From a checkpoint of a small transformer trained on Wikipedia.
Training: a variant of Adam for these matrices, 115M tokens, 7032 steps.
Each number is 500 + 40 x the weight over its row's rms, rounded and kept within 0 to 999. Layers, rows and columns count from 0. Numbers have three digits each. The size before them is the row's rms in percent of the matrix's.

# v: layer 5 attention value, 96x96, rms 0.0866, rows 32-95, columns 0-31
# o: layer 5 attention output (transposed), 96x96, rms 0.0824, rows 32-95, columns 0-31
# q: layer 5 attention query, 96x96, rms 0.122, rows 64-95, columns 0-31
# k: layer 5 attention key, 96x96, rms 0.125, rows 64-95, columns 0-31
# up: layer 5 MLP up, 384x96, rms 0.154, rows 0-83, columns 0-31
# down: layer 5 MLP down (transposed), 384x96, rms 0.115, rows 0-83, columns 0-31
v32 096:477486463479531472541529556509536498513560506494483447467492453521495456586498537510471485490488
o32 100:541507432463517499497494505525499471426546564495553523496556534502464492462519493492527444446524
v33 098:519505449462523497555462482488500503511500439391620524519548483510524504537531439542529512451489
o33 100:554467492430518551451495504545453428509526406544542515588496488480519464498460499513541517462510
v34 107:481442503578487560523552491488518429484497538548540517431427472501552531569518457476487499479498
o34 105:482478456476465532512500413443521458532573533513509396491523573530515552521537477547484491582495
v35 097:542512437522528596512513514499551510573486517495476533520555593507614574457483563486499457470531
o35 096:526481485438562538478528481448471433473554576520536509470459556432598506543539595470468530513521
v36 105:524528474488476510534588487517566458507559441522475497497444378427603479494491524502474512529503
o36 104:535457539514490534496556486479510492474490451537519482522512517571484555546465451515437509524496
v37 113:457456536553473536416506499497504543511500488491584493493494459526453564570589447524519484491439
o37 117:459567488472516544528401512477581524476466502499503468523524502532417518494430461556476509542550
v38 110:416528515484524625540514521509582452496449467585485438494529500418545467518512488514482464531509
o38 110:537450515455492510552496490456496506473512489503485498434525518480437436509482469505585500501537
v39 107:493490452479601419536482460532481459487498487521597473491465493541460497490522489487516501490465
o39 104:572502429504515489447538521503449462482555475505502488546496499490514535422495543508554454477476
v40 102:408550510596472461538546493497525508461498540515545428471487551497451497549551493490442472523429
o40 102:431590438474486521480532468481485563481506482468500522495473511513467552451490434524533469478509
v41 092:514495508473498448419536446495517445461500556480501541426473495474552492460587576511454484504552
o41 100:506559511555492467508381458544532541512523534475482543438534451557504478591544547436468481523433
v42 109:454506475514447526462507462559500488529571540526546446485427458567502443478531475522456503504429
o42 107:460529425494460484481544503467526474487613510537437523471448476527419538477528487539503435517488
v43 098:496519509505462545468432492449543473455566550501463550499616493431565497536467456516516500489486
o43 102:437488491521521541488499485486549582476470504525538519493500469491516428584514460529500498473474
v44 100:474512457481544492494489480501444493530503477504396612634476512521522446429477526519489493561527
o44 102:548426545547482431472516522537428541568473483430524523473496425528504499470545478491525540479436
v45 090:443501484525499524511568572469482501464550500447536516446535570477602553556502509534557510500494
o45 092:436500436517536563530533495494521514496557457450492495585526519440439481443481481538549515519563
v46 116:571459502513456551488541480491487478523542421508508513445416462562573529475495480547473512530460
o46 121:511521472453507571529526485459500462472542470528507464517479552535461566544472486546460493492474
v47 101:435509526446399450557460479450461484529470507459509531563458436628469512527475404509519474470531
o47 099:547509544469510437503477553579451487499537463474547472490548471446458551525498547514479484488485
v48 107:567461489502500616496582502511528476468489521562491572512556474426545529460598553434496498494444
o48 100:508478451542449432441487492427496496510523503525566484458508470548583523542546452483436515571498
v49 077:471513467514453485492433506526535545504518527406574540509466454525523528518423523486571531522442
o49 077:534475464480510493509491486485589453470583449490492585550510523552484470496515510390419449488555
v50 105:529442531482528529517485500600458536484469444467467470538545499599542474522463494532506493505501
o50 110:545440527476550441508533511494462487455494469496499469444553488446460511417547497526501559525466
v51 104:574477433555482519484454485558545476544453450482550468485475448414543524505504527447480499482502
o51 106:526467449447542516548500496551481480496558428556466468455470513480512476506445554475532437489516
v52 092:521453441501527546480432539526448475477533550469509489528522553518471516559486542489487536501500
o52 098:494487462484529492473471493485537459548502535545545490551483502517519500428573490475486517511546
v53 117:464549555501479464471509511488535538514506590532509422596554599546516489534514431497539479492489
o53 111:452547440531547470522471519491491512502558596500458527472471499437519439496482495483564458512533
v54 111:512493538535528529524403511548513576533484458544491412493482520588508426464470524557393504460489
o54 115:549504569476537549468549539492533538459529459555545467516471509510475521448501444521431549512508
v55 103:532450538507504539475407465546478550454475419550544420429486476531513480549498473468523505497480
o55 096:528475544404502480496506483504534409466493466516534451534526489549497550406495498561461559563503
v56 098:491522545461461471494476490504521543523534550564478539410599454375530590467549506522549499493484
o56 097:489527471532524523497485415475522529469459511523566537480513487546516478538488479489473508589542
v57 109:535469544516522557480571454394460497521521552503542502486494451460505552525504530480450477497554
o57 109:428486524546472471515414516574530494469506502451476494465554512494532487563483475439480463399488
v58 101:508475472484452528449430451550517534435601482541456436497501491542507486533443540535454512469495
o58 115:464482487460536579516608537468570503476531473540500491491444546426436468492468479553502486445459
v59 098:411451479522471530515475509524468578529492463479506502513465458540507481530508470540537476449497
o59 102:580521482496481492514498499519481434484541477482540446529509492579472484505513482505412468467550
v60 110:501448462503576451587476443516529448496443491529442512485395439488484458441465504480527526522521
o60 115:519433559501454521462527503469519472496476538505545474567532556578516586465532538490476523527505
v61 096:531465448471485512470494469521586500467594493518475564555516506504500563501517571480510473516496
o61 096:499448444517547578474518583500537508507561494484507512485496519417491465518443484501489454495516
v62 114:493538454459499450499511487494539497527435528472466485561483501479518522507401474459524509523520
o62 118:544425560524501426515560554504552551511521519527509454530504541430538500471504582417552486479561
v63 103:599545472495529536479369518548523503460509453484471517491477453471506489473445536494466521463579
o63 106:557458443498540532544416522568537481467494450473522547486470459600472422508522504496458532448485
q64 070:509490526548540552490516495440546477466438523496480527486442518489530552551534559531481489508461
k64 072:485444543477507456490446535486506503482501517452529518521460423524494482542551398523515515482509
q65 096:498478573428497508527456534523543495476503486438426549448463491534544513507530522446502532471395
k65 098:532541458553525466440562435470517441544488505618618516537561489509503465491467483497489470522474
q66 096:494430504517520567516499486486510512505494472558605455511541495574578505551556515488458524491485
k66 099:570549477446495560441524468491420461510489448493504675486491532444513439465524525528477490505554
q67 083:473439527477554505457523497536447492508495479482473556520470553495446495481527483509556470443526
k67 078:539536457541474541453508490493541516484506449512439527519494508563533448564457472508457455452477
q68 109:461472516467522566476439477530448500511457450531487509528455473469494462530573502502535482476492
k68 072:498497513542593559399446525493560549574574495480546545460516478560561518545503491506492511515477
q69 090:501547469507495475532533576487489496524536582397396496467453456472438496504430509508553496479424
k69 125:544525540475536447588556479488557457506451529540545421501486501445575526492495473551544524519528
q70 127:519455529470486521488457403545441488468462471577545467549527552544559542479589495468475474501558
k70 100:489515430525493533391484539536495556516558478502475518512523485506476469531495524492421467436500
q71 076:454501468462549563438462531541531449531562495464455519535458465469488454513482482533489489430516
k71 099:495475555484546488557501486476552460513467515540514473527434535469551489542448454543550542542513
q72 113:460482512526537517434491604451555495533556464489497563499460434533453441479497483545495542510491
k72 151:487467584499531480595483477470516474461432543472469502495433469524492503501530493536546551575474
q73 152:464511485498534488474516623420532481555520498406445540454459446491444480515465523523469541502473
k73 106:514497549500522478533506446455532443477439567517498540487478436491513488504495493518570554593489
q74 109:568592470543500465489489507542507459440528510560494453519555590523557509468481474457453402467493
k74 086:534506426448535456494484495499512556553528468508492450535502551450488523480471506458454483445475
q75 092:551480513517472491486435498567528465451586470555554495532559518534475536419461474453499468450469
k75 107:445519545509535515515509549546453472473509521461477531508474472487441544549508482493479546504429
q76 097:518633453476482444494499465507502453450553535445474469454530549403483464515453536426576485510459
k76 104:514545505408559455469476513472459543468528495508479485521490546399489487498539515492449523459512
q77 097:536582518529512505451534531487601531432506530528507553506488484492433457450476463524489520485515
k77 092:412556470522514460522485544447557497439478547447481546478483483420469482499466521529500603504355
q78 087:530532557528510447495487519552588481442500539519457473503487460560535500491467475493505481439512
k78 083:460521455479539410488548519518506452487505491503479511469497460454511537526527453460496549456412
q79 097:442443496498504511516473507434485509545456485503535445508495497526539429476491476524430514493468
k79 098:499496491533512553448555475509539500472488458472469559498538422493519525541502479469577484463506
q80 093:496475535524512517521494424487542527473451535520536418482557541489608449497565544503507501546399
k80 088:521509437515460529459524491552540609596491507542474490520512545489503559529516542506439529515484
q81 109:507475494555507546469500530495551554465550473573455500477489479567526548447505491482481498494535
k81 109:407506541514465522461506556521543538553516515445535535527496537561511517536493546525465510527369
q82 090:521515520512496429562558482493414492443501521454556462474546511448426486472480497481516507472412
k82 086:518531532549440406503533529488521454493492389514527459512472497415418482449504391472495524559576
q83 089:486600513482548462440477450543470525489530537479517528537510509458512460526483479551497489481562
k83 089:440471480437477510504493514472505566417471518556456562480545501400478463451509498462458584491453
q84 086:519508486485481468497485429440485534534413534422473484458508509484495461506500527556494534513455
k84 085:544467482489466526558501468474496502557466461516451459509499520491519502557565472504516508458542
q85 102:461466472467478500506518533540474515515488456458449530468432466509507543468573583518440482479539
k85 104:553536526567518464581398475529479455496480478511527477495413517527486488549490469478568521487513
q86 094:527466539469483436529519439525472474510460538439517556513494537495487587531506521466535535544453
k86 091:552429476508521456519481473528465463498530523539550446502459544551513546564521494502449516478554
q87 097:429496505517535516442460438493396474584463477423522489476463537478587486575512508473456525522450
k87 095:553447519431460483435460412539508532597466519485561445516510527472484495571584501502500491488548
q88 100:484451441454475483574492552537518548479512456517523501527489426500470471508536549498492531469496
k88 100:533532507550489504552465511461495468447465481548484577520461511514494467490514422480544436469526
q89 093:541553500526500451564514450473518408415503561500539445525570526488505456457493481477489482497442
k89 084:483527494487509497500566530527518453497566423475498495514462534440498544480468531500493500446525
q90 095:547439502430506535524434460475461518531407452409438518480474471564511515529476511567519505498475
k90 092:559450549471491468554492435545477418527492517524473513477483473578520500567526467482579485498518
q91 091:489472535470509477511558494531586487445540529475394559537477531520505542493494515527560479521498
k91 089:474479518437518471462510565491547537535495490541535444508442546553464552528435491539402491505485
q92 096:442439477483515509489454529458524526556419466460489516461408457547531470524536498575520554487523
k92 095:517484488519475514489545456486556469553453493510515546527544463521608498485514472479546500540499
q93 083:501576506525536478577514543437531466467418482519609522451508452427482461521441467490494448454496
k93 078:525508503506494490510495500446461459420525495489487577498452436416480448461477450494545441504562
q94 090:523539469499504496436542479406487495558500518533466532485472526474511484458495457485414533540493
k94 092:459416481522498545482470509484548551530516511468488467509487472507495524524514605443502481458400
q95 096:463596500511475456489545503497554552432464529541512520478466490466473503510485470501482501490484
k95 093:439531458555461424461512521442468508444464558512546540492531486425534495489469530443534505510479
v64 088:440503539490475576453562559479510469526432570538482524533473506510446437542518501469477515564460
o64 100:514487527463523445534462478515460444480446496434535486487574499523493502412491450523543508459455
v65 092:428463520478511562554409504437565590540455473516526452473547496475403538519593468489563521502472
o65 087:492602505654502441458515417518427503487536498519556427542476529496521536540456500522504480433492
v66 100:434444472547517442501492561523480502485497501505523486493407518500442548489479505485434509486385
o66 095:523535453413480523531466448480441437536456529477482536401573544485512464481570495497549485571566
v67 092:497559516474520516495573516484414491516537523525545512451495498486608528464463471491549503463611
o67 083:476465464496532454502464608478551467507535490459508468532519489446470513462503509490500429486510
v68 099:443471487554507493583587537470448530510471482528450464576505559558498513540451534536469547526441
o68 101:486578545517586540473485482500500559515419453482525497448496485518497463444563484530478516461471
v69 101:420502510426531559416466500506478465516496451520492461468508485589509521502489542489486472509529
o69 090:541558473460443469584517444498443521466511517470452520486527514435525500504456527490527427525461
v70 102:428515529551490471497562493565495413487494500530470488497471528457543438459397499504470461540416
o70 107:565489518393428494523475484531474501519459483476535492478575499549477558439532461513526553552478
v71 093:523478518537421501481455476538522493460505501481449482550513564379440545522408456512461537531507
o71 086:400462462499517451502559536447509513519527566521544478439503480473532491485553489494517494554500
v72 087:445533434469543544577571504488480490524467461532519494464541544550494518510490498580500508434520
o72 078:498605538520472461416463446475475534489467490509486530526481492547467539464553542459510488523550
v73 094:445445506432493598527572494512489526534537494477507505540495494446495516540441469480471522535435
o73 097:490501566551454468540448445469503438483420505480491484480482471543499536467493498518497478525509
v74 093:521466568570548518454467461499424490476498536519509437574541494546475496540522437509514484510556
o74 099:455539547503498456513505505468526502423492584497510469468521493410523492463479494518542462525466
v75 089:452472503519598461486490479527592423599494515442511472517483477537515495519611498526475519514489
o75 082:534487461461441474535497576449486556418497544556520507470551525456426510490424481449615451462517
v76 100:443430486527565479505500531493488549537438556598520426542466477539527448557540454481461532506531
o76 105:484567513534531446502456492489455460486488522448512509456542538452481500380526492506533463453453
v77 101:417452569557551474541475473548527475450416487532498443581555504552518493533541472524454497530466
o77 112:493584519503469438528503483482439509465413536485499486436509490500498560409483517524542532523421
v78 093:521501525450501416412486452492488455450487494533572453530555540522516537551506491504532517505559
o78 087:497478563508521517516471517475554543401536514532536532492473471459478436514433506500511470448490
v79 090:429467513508480527501483494578459519419460447552539561472521508492446528503607526532459459494494
o79 086:487576500486499436537467455467508558555495531460456471449517490504554564543431537485501463574439
v80 079:507519470508454499476421476547558516473491454456510493442482489568387512489440428492538520542483
o80 068:517494491500467532491548576524434498553493439516494523529507479466565434558503515511514480456488
v81 095:547541453439451504485486500445456465501483554527475517473523437464580501464523544534562486500560
o81 096:471459454559507488533561504560514451531547523456448491562500524567495551469514484433437483495482
v82 090:518427536577523485514499508505538452523429562519520522468502467531590487499470472543452465549511
o82 086:511551528496523460532470483509446490485433469435469411572568498503454489413539446470516554441510
v83 102:534498527525499508429523510471551508507420513503496448544559528460464484507525466532499451497460
o83 108:457528522440514445508445491543479505436503515483526489471513465499526522462518489486536545487538
v84 092:542507514534487478484544509501542511592551548470491460558581540537548547443561569502534449501518
o84 102:475528471582535499457535508462529537434514568547526465452470450447516500501515476444477520516538
v85 094:483490528479471522483576496499519391522480478593450426493482454463557455527476513487506490518508
o85 081:578461459475404490518517492580535499452559545485549538512489442526518515420485458553495506473446
v86 089:524532513490523471482462481528494496523494533498548508464512459525453563495397444410511492478483
o86 085:479466487490520534524521566503474494506517423553535540499499547460472458531577534482541520462430
v87 084:472564469467526467513438510541418475515559512512387541505452501487480560522416533483519500547521
o87 069:511472475488433471534540507470556496582491484488528534479506508540481432525542506488478462478495
v88 088:450481465506547417541540459494523521533522560497508486477421457526558532509544505498481535489485
o88 085:509510547612473532476452513480501479473455495522462509498515560513448540429505492484514499465505
v89 089:469445517552553472553492432573472556453466453485514490480445511477470506544396526501524531518538
o89 084:496513518562486490471519589380556521501504473524499501573474499496442546489498528519476489462459
v90 085:541510456553511449588526446568478476512493485515519513478495464474470558440486461519477523526505
o90 091:491438515574432532450497528460551492508500521513470488549490523519559529564510507511476522518471
v91 082:540493483546520508598551552522552507469532547504552524474538443472537463529471503534509526485527
o91 083:526455559458541536418461516508505448506491455486512472551487513501456444489495466499523533466546
v92 086:498522497530496507473480502545564493437489543475592480454518503646512531533484508493476489510574
o92 083:531531469463499499441520559474492509459575493548479512495502478440493488506510479535493474480493
v93 095:499529513454479526500521448572529478495428448488466506569550481443511459468454430534478483486572
o93 090:513478496505474451519521493526536522432565558511494489417460536529530596535496551494489586585417
v94 087:483459509468460567480480479500472469498521442469478522510471485505498513553524488533483488494472
o94 079:539503462440465487546566483509532492488508540522482458442484453513476453471395534512510467576425
v95 101:553528505422444506516447515470494515497530541456540500465516503520455526543486498539533548490481
o95 111:473426424529567530474517517528543503489559486498496557548453497476526448537524471486476451454532
up0 100:553448519516486460565512568535449479471454520496472522529473483503426534516474513521480539493612
down0 101:440541491530556511518492482467512521497604465581477485475447455527511473491503496508541506532472
up1 107:448522501487492473471614500467518534559499533450506519401535490491462442522510515585559543547473
down1 097:508484537490528538488506525503524465496483427481482481549532495530424498423468422468540511554547
up2 111:566510500472520465531540538477495473490544511519562545490558448508509483527493526478542546444416
down2 121:409502461524523535453543498513525526528470479452491524570536485479434544460549442436491622464502
up3 097:526462492500489519551497462369578459458473540476530589527496436442498435540476445560520540525521
down3 096:499508405508454549500449592509469504518436520513457492559479550417565568507461550541527495487499
up4 085:583472511497512460509550454560549526522484498503464451444489504554473474517505486506493526549512
down4 077:408425492510477471517512493519466551503561521525562462531444478553491539490556476498507509485398
up5 109:462503567539530489523562535522462458561547550498446495476492548443461531521492519557564490549451
down5 093:563571493454559475443511529517500540482475557443522519512463541538561456510451520477472505484455
up6 101:512508536521522465562521461485487501552548528484506482527502453534456456511518512511527584518538
down6 091:422496514501526506529550482460499426480523482526556485577476538527497391509481396555463503526459
up7 093:514471464531564519555499450394520421569426537476472542471493447523514483581468535509519570513542
down7 089:497505498498453446477482487478522558471581493478530532534505456508527466546514534579482439386515
up8 090:492506515489516631554534476472494484525518461534528509447512529455460490544467422554514507567456
down8 097:497511501537529426439456516552447548509468548502431516537534523562568513450512510418505550491478
up9 112:495571566511489561552531523523539513519559537441500490434424507506469498512445514577484518532537
down9 109:470495528499481440508492504582487550457417473465520475495565477523463438479517524493497518425534
up10 102:459532547541481490492560572536528517488521530484400525467496497424437481555418443486493513508507
down10 106:554463439482552453517524438452471477549489522504520533527404504569513553498503554531479503502483
up11 110:533487515543552455484571528508504499538512454473541504519452419516448437536478425507459528460484
down11 111:449483432542521476505465455520514450509547521495484413489444437442542599536553536518458478450497
up12 093:601446461548530524490447512514517467516510499503509563509460451448482525572492554590505466454420
down12 094:500524520501477458549576538503506509578492499486492492487525517467508554460536500483470523532526
up13 083:524522529500494505500458519498472454551510500550504539468499504547467487548443472485526500574470
down13 086:486480487450514479502542505510497442439475545581526506469486511496574524501543555448440508456443
up14 115:539506544492507470463497484504538520505486557524559458523421514471524514519483474476522543515443
down14 114:519545557501529551516546527512452520491467453556451497462490507467504531474486444501460482450434
up15 100:516492478498534441449436509511552475525513496451506578502469549537488468526493548489517576522497
down15 108:467482480524451544512463552509528527504504515450544519435490540524469525425563502512446561491429
up16 098:544458498488509554520527483430557439485515524471479473477494493524491491472478525547485539511509
down16 094:433523439505545453510554481576566543492532523441493575534443520506495467510571478543540532468507
up17 114:464523570500627500477501490458555399515501504491528498506500464499523456503441483555510555516473
down17 098:480485546460460541470540507419491493497485604488468496490507537553506571513572492554521501559485
up18 111:489499514518516480510492529459487495458520504564490545493433519481526460569506493526483582564444
down18 114:576480536508493594456404550465441516499511505562482502478499581476447491470480497454447487543445
up19 101:398543469511502459502499489555500448525553520426465523495530511496460488518479450587522550522490
down19 094:505435483480486462460473449595509485436525520522546498528626493531511513490494511488476490404510
up20 103:496556514483515403519469482477501457495466551448505536513536469516472504563498497453508517570555
down20 107:391501531482502464502481510526538488560580515434539487513591524465610497503438534458504457509504
up21 108:491493543474544508484506549495474440571514500507525525452526524493535472551488501576526592546525
down21 109:441519471468492500590553538533551473476530495511561546428506457490486483462482519514508556522513
up22 106:508482578535504510532493525512603449515443552528506484521518496591492422522482498483520507617492
down22 099:493491477426455465499463430506451492511535426481573505524519446456474576439495518488535532501534
up23 092:548535554438496540448464552534431446535501503510531542433428498563541497521500512552424548569464
down23 102:464474521507461540521442525441547556487504504555519506500550544470427556454487492445479522509539
up24 079:566427460488485535499508491506416420525470600422537478490502550514533467578535544478498492466467
down24 085:455601539469491461466523524459610592488532465487505437507471454498487527483436510494531504486506
up25 107:536499554510446506522443538508541540544503558531498557557460502515471497594463470514494541459380
down25 109:490535518458490495576422495582486523538487495443498553487467541502570537483549512473498512524563
up26 104:505528512493528528513541514461504511436480508508459513530466476409514478508415486444559533604447
down26 089:451531484495454484476528481544473429486492480563567483487478574513560535458508457491496501469523
up27 100:472509543536566522544562523436502531455543493480475555523526520472486430488431546572557513567506
down27 085:518487440486540523428445544488550486508431546561494543540506518553536470572532529494515495488521
up28 109:470526569485477453459591536509512506491575499478482546542525507523492495456518460518488518528506
down28 102:511552519452499470526461518502485455413513511559503494541461467473500454481500476499583526492539
up29 098:480432537478473537512482572499459500571481503451497526417487525532506526506507562536507524604465
down29 091:461516533524510442400447453501556528456504472473498408515425429537467539529492465505500497421587
up30 098:487539462488550429417490457462516488449553538467492529477531464573479471551463466544479512592527
down30 096:554507536640463549488544502494470469562454458500454425539538507494544497473458488488478473399458
up31 110:470553557526617479530536510524532479519502497456419471499482510475524503490455503532480527557522
down31 110:525510527556444589413463527487549521430507538496500516498498460478491589484478494466445489517496
up32 101:431529461489504502460492542492588530540562531518471559479537429466463478495383473480452542543512
down32 088:521485554534504489508494510529462528504407567480525507536449472464545509495532620495500477498514
up33 096:474502459478450571511590464520439483584539576530476497471517504468480523561415494469468533514533
down33 096:516487524470497459494485538588488482558525557518554568527507509565400492486503543466449492468488
up34 086:510521567491520527452507472502420511514535538445447533467477561487458502528379464587450550558543
down34 084:530482494603509423582473482468473515476494514514545565503508467495486476453509576544515480497449
up35 123:435505573488567542542542538465461473506545557461471488421458473443505436474567534525531536523558
down35 123:512497497418465551394528507455529565476556494465519468523487450530570455501492482482450490489468
up36 120:540524567502489511458459486440465468491551481503467492522500501369444520540545474575514507585507
down36 123:510473582453458471479551497537395459524425523499512519492510503468491548569546483531490491511509
up37 100:582510507612590578549522489497526442539498510406494445500463496557467463513532519518480498491515
down37 094:458510528505462493474483531573407482499473473484424474511493520502473544486536563469401538504547
up38 090:466511548553567490455456479499575535526486514474543524469532473527515496549509462461535536507446
down38 079:540535510443408562472530458522502466532509529460511475524489524514466554476534413532462461447546
up39 106:529506503500516505468465548455468448561478547472479506428497545530496465456559505662455500522403
down39 100:560548576518443533512529479454472420534534496507537488553561457542486535512449483466552462477468
up40 102:542536547605501494468485549512518482479590577500551528534496548510471499555486547469519514490452
down40 101:486470494433562480564567520476462488457465459522491488509452465564524546577527518528537520488540
up41 094:504499547509518537534515529476462421511488510479521541499473524471475482501541525542464483542527
down41 086:495508508480521444512476503577521476537509550487464500516558530461533563522458458433589465480469
up42 088:411509467556560566504545590535576466487482508467552439463485469433516522532544488550495502511497
down42 092:601415528498463447500444475466446503472567461575472529516506587560456490457516501498481486502502
up43 106:559507525557532600527559498486538460501501530461483473451508539511479457517500435488530591519521
down43 105:481503480514458471615558550516439509525466558564529497495549430452470473524450441461503440459532
up44 107:550520528577553468462527523541473524548560518511475507454509500425479475574442516495565533520497
down44 109:543512594578490471475483522507544422446451522476504562572504477558499375469515468481525480507434
up45 095:483485544515513513506451498465576510472500500517443431430491537407543503570478547537560510525477
down45 091:437447477451531497513475440520471476469532465415561538492518541516474563505518503489483498550531
up46 101:425519473509498438476563494495485530507525614473437534476393581500445446451559485496499556509475
down46 095:574515489439542551547487499507491515456482482509538541498496470484494448512534471466402461519464
up47 114:501533519461512503396490509453558437503509541536537495424514446518464449579502414475514547580506
down47 132:501557537519461456519534492450507454511469522451485532518560477594439568562507473546475565496497
up48 098:450538534472593543421484505480521487486486459476501540456474430551535539501530470568475509522487
down48 093:513465527624490472509508452516482514453434489562529490507535475434536536491520513443477487486491
up49 099:501558497589495456570428534472505485539504533475524583431498432488511474522473480535542494546493
down49 090:544474510475453464494547566511488530557558519533464505420480491634471572470527521494509521467578
up50 097:486459544510511502485486496450476537472460506506471530353480496514464520531470520485476609500461
down50 097:489496466547459475460520507481477522573478518447491472544508515461463569451460492468466413511614
up51 100:486449502507482531476511503484475456503502541470573548517466460525423443482412534491489573487544
down51 093:546534542460508530483453452506439487485474476510499526519531510471491503498502542497598521524496
up52 100:480494513551492488558536494523495518529514496526496452489463533484538428552518558519458484588497
down52 099:469513505530517447506577481484466495447437478532543511497521496492431556523497460526548401496544
up53 087:477455500504505455480479493451486515502467463445480582532554480498475526532510540541475484526532
down53 083:526543470471475599459460470491455513485480528502457471453537523497471558531539543540514485459475
up54 117:455461495472539509436504490481568368566481561490559546576478521536463464475492543526508519506500
down54 113:608437483533468559507510479480505461472498502486517446531477501518555550525571426518422527496440
up55 090:517459541570566566481484583456573452547480523500468499430499416516545515460509420519464544507393
down55 098:532528461469456471500479503492480609460559504489477449603532553422406486504453600478519493497601
up56 103:457516542496581500493525445472485482492471467438444511550542513464491427515481486527525524554527
down56 107:477579526423468567442557542473521491505464467446500467462474444553463590481517487450433527519529
up57 106:469540536529534438525526536475523514552525524460502469526521535466462424550518528522547511520434
down57 099:509512474523544497438557562514457521565442526414500528473436474533508467486464517486460504468494
up58 086:479489513517513515503516455504479475556459497453471472470449530450418474508489566579592563528499
down58 086:608496520498451535433474527552488530473490475512471541442559531429492503452530515430512497467488
up59 089:502504537502461493480573446543433455504486555477390488488455455405520428526479443517511540518544
down59 089:561421417527465528537494525508533497470525454571532546535440493475460515519557458553500412452476
up60 092:536504486568547434511566458495476552472414510538453490503512544467427467542507524529569544460521
down60 094:464499498404470450501526552483524555523482505542488500509549622476564441498521529463541413427452
up61 110:460549532506523509486490535471531449523552486396508536554499412527467524593515486511562520537488
down61 106:549421453571537485535494438593494487539488427580507501526442498523483469450544459480484537581553
up62 101:447459577578522552532498485512623444533528552526505475503462504482475507479508489516484563520511
down62 097:489508441513452475560478457529405543510507496489427551500507547543468578543544503501440532523499
up63 076:507489556508558490488539509500461463508509523508488466436552553463510464577434502529496533577514
down63 101:493494578576546504496520520467513458549480550518499476467541532435489450607464481493493541605475
up64 117:558491489495478448512450510463558544516472577512411470476494502511435458520461494599475574542500
down64 125:462501455486428503503500534494413494548507446458492469465493479493452520494550551564515592483526
up65 080:536433474435446535474571470449544445471485512434494525419432440466471430537462507546513533525566
down65 084:494501497462520489491451609592383522460500476520547478527465495497485505489540526485469537400473
up66 089:549504528522513471486541515447423556520484513526489492475523474521497492562460473454478526486479
down66 090:516528528516502532492507435543529463487405482526535453473531473459528555490495515468475447539492
up67 116:469587470535514475468541489496525465459471480502464517511486549498454474519468459498442553526530
down67 114:438536451549583520434462511499547440515579561549442478542524552508463465434561535465556482490518
up68 108:505478541505508499525497507443409503553478534487468530499444519508419393497572424495519540517493
down68 106:475530530484523513528502583509622509500498487473478457395464487470514544490495486481489435429497
up69 111:496487519529507472492506493561503498538553519397537530449481542436530528543445557478472520530424
down69 110:508579512468488415534495519448504487507499513503472436517551550552452460491488464493501499458533
up70 099:475457456451549492593507533516476450447453540533503540522430514458524448518524517476550564543476
down70 096:478548525477532510485532548502512564551563501538565472466527459525486593502433431540499436523561
up71 074:493528479529524473454542528449574453554479560485476493487539532461400513526519476529501500552503
down71 119:483502551521517505486554500442515441553484545495500498469498480481455456549455470537480538555479
up72 088:534453512550521531554606457433502433462477441519538488521553520485504487469482467514530563466499
down72 096:431517577463502545450441548552470545546476557559445502496520507511479455492564562453541462558534
up73 111:479522462538551440483584498543496492524480457498459554439492486528397539533461481515468535464425
down73 101:521460457501498499506499493604545496452490481521482482581491532454475512493500526524495573525512
up74 095:558476523577454568445485481515459496510519463541531499540502456556451559492463462540541485488520
down74 105:434538515502494474550524510483486472493483519462484500523479525404618455487577529466470584500435
up75 120:419543515568494499497520504544541506496553481509521478408467529497382504531503538466508593482532
down75 121:500502477582473509528449517529439527501570452524455462604455508439485528559431514425445481455483
up76 101:455506578536494474458482537437526440584550452408535510501543504478460500444505548483507484495506
down76 094:459530498525521570538561555549505546446562509470485436429479468511449536457483537503512501500510
up77 104:496504495520593427523519521447583520501502540514445576449486486565527501463463466527468547552543
down77 094:498507413477485521454496446441473529497498508521468563509478520502440535512515418502403500520551
up78 102:541491548562520513502468487438473478464559577489537516426479503436464439552522551499563526523504
down78 106:490497531561533491420544516413496473482515546512488491523494592467520465562422490459463496523452
up79 105:510478500525448519530551532401482429466503599486470523480553541388485527532568477488569510514533
down79 093:476476465489449491506526447610472534554492418434505496469416490500535447552478521480482483502453
up80 109:526526469486488459479532553512527485495510522483454516402454534438515459561457466627517581530481
down80 118:451482523523507470527458466507458521555553486536501483526497492473550434508392510482489475499499
up81 091:495521545563490433494515546498450502492434501436532482552511483486485526545489583490546533538468
down81 093:522466418481444516480542503487521488480578531547502512472493568509520472508523415547459493478504
up82 087:521458551560480533527432503482460480490442484503485465569542554494499541555440451542531523536554
down82 098:507569477478502507512555538487600490496531532435529573452496452453478424427512547475464507430449
up83 101:429518494498445467453494519464500518566491511505481571486465509451486428462419519629456554479452
down83 113:502472489462476482466564442486466459482548475507536499498564526429496478504445456480546482514492